Each number is 50 + 10 x the weight over the matrix's rms, rounded and kept within 0 to 99. Layers, rows and columns count from 0.

# layer 10 MLP gate, 512x192, rms 0.058, rows 326-330, columns 0-95
51 62 34 40 43 55 43 40 41 39 34 39 53 51 47 46 51 52 40 44 45 58 39 65 50 46 65 44 51 56 46 45 60 43 60 45 35 38 49 43 54 34 27 55 46 46 44 57 62 42 54 65 52 55 48 45 58 34 48 52 50 66 60 53 59 50 37 58 66 57 49 65 46 52 46 47 51 54 59 55 42 51 56 69 47 36 77 49 46 53 47 41 25 44 30 45
47 32 51 64 64 49 61 44 53 48 35 64 58 63 55 55 47 46 58 61 66 48 59 52 53 39 67 39 50 48 42 63 35 50 53 59 46 55 47 54 45 54 45 57 59 51 51 45 42 43 47 48 47 75 46 57 56 63 49 43 40 47 60 36 49 55 40 47 53 61 47 54 37 46 69 40 69 48 57 46 40 45 56 43 50 50 51 63 56 43 51 65 37 53 50 37
34 49 60 50 56 43 54 65 35 66 40 69 47 60 55 51 43 53 47 43 54 59 63 47 45 49 31 35 55 58 46 46 60 50 65 48 57 56 46 28 53 43 49 63 44 57 49 60 47 52 69 67 53 53 50 50 62 67 67 71 57 49 63 31 56 72 27 59 29 33 52 52 57 50 53 37 52 32 47 49 49 35 36 48 43 49 52 38 39 54 53 51 32 56 52 43
45 72 51 58 35 40 31 53 65 54 36 58 56 60 48 56 48 51 48 47 51 47 47 42 45 31 53 47 51 53 57 55 44 36 70 57 56 62 45 58 50 56 44 45 43 57 56 41 71 46 42 54 79 55 49 53 41 55 45 57 47 60 42 51 52 50 41 44 45 40 48 51 45 44 44 49 52 51 51 43 60 48 56 55 62 62 52 49 42 51 50 46 53 46 31 65
34 51 42 56 61 45 37 61 46 56 45 43 69 57 69 68 58 47 61 44 68 42 40 57 42 56 63 59 39 47 46 54 21 53 65 61 58 55 67 54 56 49 53 53 50 34 54 60 45 54 27 53 19 44 43 43 45 45 54 52 46 51 49 38 37 45 38 64 48 75 43 54 43 33 53 48 41 58 47 38 63 53 42 60 51 59 61 42 53 72 64 67 44 47 53 64
# layer 10 MLP up, 512x192, rms 0.0564, rows 326-330, columns 0-95
45 63 64 47 38 50 27 44 58 77 52 39 44 45 46 50 61 48 56 51 45 37 68 41 52 43 55 63 55 54 58 57 61 57 50 44 47 45 53 40 48 36 39 63 57 46 45 72 36 61 52 49 68 57 51 59 43 55 61 39 50 50 52 52 51 39 54 57 62 44 49 40 64 51 36 59 59 59 44 57 54 48 55 54 43 55 73 60 55 74 36 32 44 38 49 32
50 30 51 40 48 56 63 80 61 44 52 58 34 50 68 67 52 58 65 34 50 35 39 40 52 43 42 56 49 45 52 44 45 65 59 44 59 34 52 47 52 61 55 60 47 45 43 33 55 51 52 56 54 37 73 64 67 58 51 43 47 62 35 28 58 60 64 45 34 69 45 60 54 42 47 54 45 69 62 72 45 32 50 60 44 65 28 54 51 34 52 45 62 50 56 55
40 45 61 38 62 43 52 52 50 43 51 47 48 48 74 39 43 37 46 55 41 58 51 41 44 43 43 50 57 33 39 56 36 31 52 40 66 32 49 43 42 57 49 40 47 44 53 60 44 48 66 52 39 56 38 56 34 54 64 47 47 47 38 41 58 56 52 35 58 52 38 54 46 46 51 39 60 39 54 43 38 45 53 42 59 62 57 42 42 47 52 55 57 51 56 48
47 60 48 52 40 39 38 62 45 51 58 67 59 60 58 64 57 51 59 64 59 57 49 54 62 56 53 52 59 53 48 39 38 45 65 41 53 41 73 71 49 52 41 54 40 45 53 45 42 57 53 44 38 38 55 55 55 57 58 60 54 55 38 39 46 41 45 57 60 49 28 50 76 54 58 63 43 28 57 51 36 51 63 58 57 43 40 38 54 43 49 50 61 51 48 57
53 53 48 60 53 62 49 54 69 44 50 57 42 35 51 47 49 56 55 61 61 64 48 39 59 51 47 60 65 58 56 41 38 49 40 53 65 62 45 45 42 52 48 62 46 62 64 38 54 42 60 53 60 44 38 55 59 60 33 42 43 43 58 46 63 44 57 54 62 44 67 47 49 42 51 36 60 33 48 62 65 56 53 46 67 54 64 25 47 51 54 54 67 32 39 67
# layer 10 MLP down (transposed), 512x192, rms 0.0572, rows 326-330, columns 0-95
62 52 59 55 63 51 51 35 57 53 58 59 67 58 45 55 59 53 70 61 40 36 80 46 60 37 63 58 43 46 46 42 54 57 42 56 60 52 38 51 32 39 47 48 53 53 47 54 52 80 25 55 46 54 45 59 49 43 68 34 50 37 70 40 64 41 44 37 47 52 56 41 44 46 52 45 46 53 51 74 55 58 59 53 40 51 38 62 65 48 64 48 52 41 45 47
41 55 44 37 43 56 52 50 50 51 36 41 53 44 38 51 67 41 48 49 54 57 58 43 63 55 62 52 52 33 41 57 45 57 51 51 44 56 50 41 65 50 63 44 56 46 52 52 44 57 41 34 57 60 56 45 55 63 55 49 33 42 57 67 37 61 37 63 50 37 47 38 54 54 61 51 54 46 44 36 43 51 53 53 39 39 52 34 41 49 44 66 44 50 52 45
62 62 73 43 51 54 49 55 46 51 47 52 39 59 46 63 52 52 45 39 57 51 48 42 65 68 53 54 53 37 39 41 43 54 72 33 56 61 32 58 53 51 50 42 57 61 54 42 44 45 63 67 54 52 48 41 66 47 35 43 33 40 65 63 56 49 44 38 59 28 60 54 54 52 50 40 69 49 51 41 40 58 39 51 48 63 52 44 63 67 50 50 52 61 58 58
50 32 56 57 54 45 57 62 40 38 45 51 64 65 58 57 33 43 52 48 46 53 67 57 26 49 40 46 66 44 46 53 56 36 55 47 31 51 63 40 53 39 45 48 55 47 42 47 50 38 57 37 42 39 69 52 69 52 49 69 62 31 35 43 44 53 44 48 51 60 53 40 35 61 52 53 26 55 52 46 57 42 62 51 66 47 56 31 37 50 53 33 60 50 55 54
60 46 61 54 35 44 47 57 63 44 51 47 42 56 59 73 36 45 49 46 63 56 45 48 72 55 33 46 33 59 46 49 40 35 58 36 37 47 52 49 52 57 50 41 35 61 48 58 40 59 41 65 60 49 42 46 68 53 44 58 55 42 53 49 51 33 50 58 68 62 52 49 33 63 58 33 61 59 54 45 55 40 38 50 47 62 52 48 56 56 72 46 48 40 45 39